Weights of a small transformer language model: rotary positions, no biases in attention or MLP.
Each number is 128 + 24 x the weight over its row's rms, rounded and kept within 0 to 255. Layers, rows and columns count from 0. The size above them is the row's rms in percent of the matrix's.

# layer 3 attention output (transposed), 128x128, rms 0.18, rows 27-30,59-62,90-94,122-125, columns 0-63
size [118 121 116 114  87  93  87  85  86  93  94  97  90  88  95  95 105]
[[117 121 129 114 171 127 141  67 133 140 147 105 107 108 149  95 155 118 131 150 144 144 131 150 124 130  90 122 125 160 161 166 156 108 147 111 133 142  63 164 131 109 115 152  86 109 122 148 153 124 128 160 119 152 115 116  90 145 180 140 139  73 121 123]
 [148 145 157 131 109 110  93 144 113 123 139 117 134 133 155 141 120  95  81 144 152 166 146 133 196  87 143 146 118 113 163 107  91 155 129 120  73 137  88 146 138 102 167 126  84 116  87 144 174 138  82 144 126 142  99 139 145 138 115 135 135 155 126 125]
 [103 149 151  95 107 133 115 158 169 141 113 155  79 207 126  98 136 109 123 123 129 127 145 132 162 120  82 133 165 157 149 123 127 152 154 126 138 148 128 129 117 128 134  85 133  92 136 126 160 136 121 165 124 134  85 100 140 121 154 142 161 148 163 137]
 [114 124 111 124 161 160 130 134 137 117 134 116 149  98 171 128 149 103 158 109 123 138 118 157 117 122 143 167 105 152 102 117  94  92 137 122 135 164 152 124 162 113 136 124 115 122 165 154 128 127 131 129 140 162 129  79 126 163 134 118 150  63 187 159]
 [133 143 207 117 147 135 105 129 121 122 111 153 113 120 116 170 142 123 130 134 130 141 144 149 160 104  96 116 144 164 124 142 148  96 174 135 108 138 162 149 123 124  94 172 110  89 112 120 134 125 122 110 128 125 148 135  96 110 127  93 116 171 118 120]
 [ 76  96 110 125 133 167 168  83 105 128  91 112 115 133 121  88 116 139 134 109  75 114 137 121  93 165 142 158 142 115 106 109 155 122 107 141 125 101 105 117 123 133  73 131 136 126 145  82 155 172 158  83 142 118 115 111  98 112 150 108 119 129 181  84]
 [164 162 141 137 118 139 119 132 141 136 117 135 137  57 145 152 144 119  84 158 120 106  83  86 106 109 171 168 139 140 120 140 144 167  62 141 108 102  95 140 149  79 144  77 144 151 151 152  80 114 126 129 105 118 127 168 160 135 122 145 109 108 174 129]
 [108 100 146 159 122 166 163  96 127 130  99 123 145 144  98 104 145 111 125 153 137 122 104 105 110 141 121 135 118 137 134 138 129 192 136 129 127 129 145 124  77 145  94 103 124  78 107 107 171 133 165 171 143 145 155 142  97  67 118 140  91 110 150 137]
 [141 122 140 110 129 127 123 142  82 124 137 124 129 110  84 131 112  97 127 111 156 123 126 160 161 153  99 129 120  98 110 110 127 178  90 164 133 159  66 137 128 108 155 136 170 123 149  92 126 111 104 125 109 116 144 175  89 135  64 129 168 117 145 134]
 [135 112 168 133 108 138 121 145 169  94  96 102  97 134 130 145 119 135 126 129 129 138 164 138  90 137 153 113 100 107 127 126 138 188 118 154 156 167 171 127  96 104 157 114 102 126 125 118 140 157 132  68 114 120 152 119 111 110 114 109 103 127 125  72]
 [162 118  97 124 100 108 144 152 177 119 133 118 129 130  98 122  83 141 134 143 140 110 124 115 100 131 113 139  97  96 112 105 140  46 120 124 161 143 101 139 130 171 137 140 121 170 127 106  98 135 162 177 144 140 111 113 134 119 175 149 104 125  91 163]
 [114 115 123 128 112 170  99 135 115 131 157 117 120 140 142 124 159 204 134 100 116 154 110 133 116 114 100 139 142 116 104 118 150 139 122 107 178 152 121 120 118 127 124 130 117 128 103 122 136 114 137 106 134  92 121 161 159 164  91  86 100 120 120 119]
 [138 174 136 149 135 125 149 164 130 115 132 128 128 149 128 145 148 122 144  75 170  91 140 155 112 174 122  90 167  99  92 128 126 139 141 109 129 100 105 126  81 129 132 156  88 156 156 137  81 102 151 156 187 137 101 154 178 142 128 133 112 131 155 147]
 [129 122 107 134 126 151 106 143  95 127 139 137 154 129 146 122 121 108  58 138  92 107 140 128 106 148 124 117 185  99 117 163 148 119 165 142 172  82 162 132 118 132 126 172 123 132 138 126 144 118 153 149 146 150 123 136 104 147 160 151 108 136  93  95]
 [118 157  74 112 158 102 138 122 137 123 138 123 120 156 139  75 113 118 130 134 118 128 134 121 179 177 168 119 107 131 135  78 110 161 153 130 141 135 108 121 128 126 149 137 130 150  96 178 125 138 127 158  98 129 171 140 116 119 103  99 124 120 100 145]
 [117 115 115 143 135 148 152 133 121  97 137 127 143 106 119 134 140 117 190 110 179 136 118 153 124 112  88 145 117 140 111 122 164 132  99 124 168  98 139 105 102 149 135 165 144  77 132 120 147 144 190 134 121 144 167 154 106 142 147 125 173 122 123 150]
 [151 110 145  76 137 118 151 136  94 112 103 137 143 165 139  75  90 119  93 123 112 156 115 120 122 146 119 118 156 128 152 129  79  98 141 134 122  89 103 145 146  88 165 112 138 121 134 161 139 107 147 113 142 118 160 106 110  90 127  84 128 156 143 103]]
# layer 3 attention value, 32x128, rms 0.109, rows 27-30, columns 0-63
size [101 102 101  96]
[[130 127  73 155 107 103 157 146 169 108 151 134 164 141 124 113 119 126 115 134 123  94 108 123 175 175 112 139 122 118 152 110 160 133 163 132 127 118 135 129 176  95 136 120 152 144 124 146 128  98 141 107 108 125 118 149 106  70  73 126 155  78 110 155]
 [110 134 110 112  79 112 146 130 115 102 118 136 159 124 165  89 151 134 127 176 113  77 131 128 112  91  81 118 117 134 116 101 168 147 104 131 156 173 147 156 139 135 122 130 124 103  82 101 145 101 118 134 137  99 148 107 139 150 108 128 123 122 109  96]
 [161 118 119 127 154 119 100 135 112 108 152  90 136 156 129 137 108 100 143 129 164 142 115 106 179 145 154 114 150  82 129 149 133 145 128 140 106 128 110  80 131 163 136 174 165 102  77 133 139  94 107 151 146  99 147 146  83 160 112  85 110 137 136 157]
 [127 170 120 137 135 145  97 166 175 153  87 124  89 141 157 124 141 148 118 154 147  95 118 137 110 125 119 173 162 134 136 129 104 108 155 140 121 125 158  93 155 103 182 117 160 151  93 145 121 126  82 123 118 145 142 148 151 102 122 124 177 164 121 149]]